Weights of a small GPT-style language model, trained from scratch on English Wikipedia: learned positions, tied embeddings.
Each number is 500 + 50 x the weight over its row's rms, rounded and kept within 0 to 999. Layers, rows and columns count from 0. Numbers have three digits each. The size before them is the row's rms in percent of the matrix's.

# v: layer 9 attention value, 128x64, rms 0.144, rows 81-95, columns 0-63
# o: layer 9 attention output (transposed), 128x64, rms 0.236, rows 81-95, columns 0-63
# q: layer 9 attention query, 128x64, rms 0.124, rows 96-100, columns 0-63
# k: layer 9 attention key, 128x64, rms 0.13, rows 96-100, columns 0-63
v81 097:488510428491480492439560497525544512556518512436464415515529438516512565620483474582538579508482541477479457407405578566520457455503401476506480578596487538466566509477452488438535518549446435
o81 107:505428633505589494536496509500520478439496502539536533529483454503422532444544542511476471482591425503598466581535439437526437458486555569445583415419497508459499474447571555549454501444514475
v82 115:543429531476523545558614454471552539602542473467482482626500520468528428544513412440489463482569453513397524556479587401580540487480485535442431528480521491510521493518558520501432526532474541
o82 114:447500457498536486406479601512430428522474513563540495457581496493499563465510564573493554539499582467515418416536469565429471495563493376558564490483514514556385516435459505543532492482461506
v83 097:531467498496515497564440531516483463540535563499474500481525516527505512563568553530502576513535488539499570489589398394528461462357474480513459486413495430556523575390566491451568523506417454
o83 106:473529468514521547368531516513472490502500431540521509514510451504493404448461535522554446461545481456510420540550584563566478515536494527479475478567530557397477420574375572546497471424541573
v84 083:458582486434515488462571542482397486430491545455497519527532461488515543398493550480411505406501499494501479501438417513462504560594500536488481563477575523513612413446542534420538591523495458
o84 093:447430509507500524558451479490509457519516445613452433407483491545478509596548503506574545561592507471515575504566530501533484439493493478429555446511505524512513418475479395573395427490582505
v85 099:526566463502569437494489464506459523413530433467480451501464482460571458537475515472630410426525515534465514527563378568491541420517528469451582476573488491440504441511448499523572490603483531
o85 091:479391482461383535482542498502477549595541540523520557422519458479506535438596466486393555554441483522495542476422548487502500576455510597544430514575502531482513513564528480440473505396504481
v86 097:440392585517487428432489506497507493515469541527531524528550509458515585523473485499445488596479507605473527561476548435482535535613537467395507425531537410428599477491501525527528419538480524
o86 089:547516459488563534516467498460534509477535465497532567504526507544460485484511557465493570493492531457477500416471427487508509454385472584473489618403490554585433599572564445459461612437464460
v87 102:582411457577478445547520441469552446568551505462565458417478405531495507536463549521489529541445513516436489422577447543580511520527460482481569447421477542500481506581553499586464512512555595
o87 100:519528535465447560461530529568535500500469539582450500559517537554520450433608465454500531439554435468534463484452543518360509475598481482517438593592507436498530482463507472479552460497493379
v88 107:510628532453436479535430411514575439508503468474554522496540542547436444468492488475486406571512496469518444462463459602555495444465482457542484460442515495625514453555573557504562519503587522
o88 104:427513464544553518474597519509468492503459542505399601516433478490553499525551458520558523421440542501507517450564550391432659573542476470478470524549471544468513471443521443495458504523429513
v89 097:416444533469524493536498451430572383434544475502535507478454534526482513524534490502444502547593490526488472641536455495422547492538388491594546573539549439441515494433449492461495556475491556
o89 107:565539431524538473474501570513480612548526456451457548541509477502553503520507501591524515464466502488565544400371527429627487520466527431463465430498483458546451488450513581567424484441514503
v90 088:504569577505501564386574476548519520585502488495490541464461618441531571552581411538547552512522506448432532438459500606544466449496510473495547468536533520458454543537501482423425498476536432
o90 099:474484459500615430547480500446433443450507462558541483532583426570529509506475577554398487562546527475504404584549499374476449500523541506414508518497487477504493490452518463565534561541442559
v91 092:535573516569454501469534582470549421535590500507438401544524556492496490513548561466449578522427525558433542503540492492429480454519553529484583407566572479496529445478514438384551532492484454
o91 089:479425468435538433464461454512428516498447540590520502464522395520529528499514445460540521525538434531483569515421486570632505441539527502489366579468515504522508543580477540609498501457489519
v92 105:538479493564525465506552561469528426501485470455465449428437530527459499518574519523509511618507543441626511474589436432542494445572430488600572568501474566438487507551555457460474563506453501
o92 096:430527512479532431497507450486441544546480515500514546620470501491539493508501502536542500495483394501411476567441577590500455514501511527438387424536549429617487479462502578518587460509551434
v93 082:513365569465435511463505476559466576507398496499422498453511503554492539531451419534552491492584520543469501505444522464421481512590484520532459476399417548588571565536477506485563465486498562
o93 082:449551532418553467574478572456480438407526525470484534514467545455531483527532542489498437600431465437502472486411549569478524530436536474523614495550509554500407521497523427550423592525467450
v94 084:506381479490528503532432506432468384521491468490482547478497453526496534443469540617399550481502462459508531382534541507468521475490438557558490485394529531589588516530466434456469512452562493
o94 093:502575543630536448540524472498535517480532545571467379525450513580478480549475424405555457467501505474498458552486540484527497448530539419469467549595471396476450465446498549589564464504490476
v95 104:438521498474495493548593526409576501523575435509456417453505510451533430485538582493447510357457516462424432464401489526526558519511463545544457550465511526492522522435421582444474488492555489
o95 108:544505477474500517470477476599469496543416453561549446536484461537530592515533426486497530530570430554550491499566492496517383409630547383513576483520497465475466479466528425540447473469461532
q96 089:493556525529544493493424545501521552474499515474509471437512518451456539381503449412556482586542505582504517440510527571432427547555468450529440474395480597442600514461517539519434554503418508
k96 099:544510571483466469476515453452431512503515489559461497520495582468437528447507588390446586528544446602450456532466484518450318472539512541522505462531568502495496502503502560438552474524419475
q97 084:479477505577489469455513477501443538474461577519511433490594545477488428555569503449494476427516552620472476498425463566536406582490501458605348534522476521533462534514468511449505496518535437
k97 087:503463395500535479455392487523512528433511494492552477547436596488509433526616478539531495542495550521608492476466483529434528621448479492553484578464492569487520469494467449431532437490607532
q98 067:427528515491530536563575476516480469545517573449477550475472478397540517520502433489514439512527519429420478465444433507521508478498408462536456442596547564582516466542547498466641533395536470
k98 074:460393481494456490510470454445479491509583457493557547454504512466480479522520428501423523510548533463440518513557550622506507486459483466508467445472454596490642513514430464564578485560510371
q99 066:417478422508422557480478562472462541518486473566502592486550444506495475465489437533483559436452489436389564433663488555484503460441509501470491520522503570427482451469479447575480461534449525
k99 055:569530535512434476532497538473504432510419473473523485394532456648474612424453479550513494496466488462493479525487422541477518545547409582531530531422477426512442457423471496469573467505441469
q100 103:605529605534549527427477471554467558532450487485452471525547495549549517448473529538503456591505492443519510488461486394593521520499492482440557488498512413533500537631381455483501577517509565
k100 100:512583509493529472388504498587430525533508504477469475484516461543650511509579482517400490453446516441502488404506505465542508544513608435520529525485444592553471491528535596467532538435472546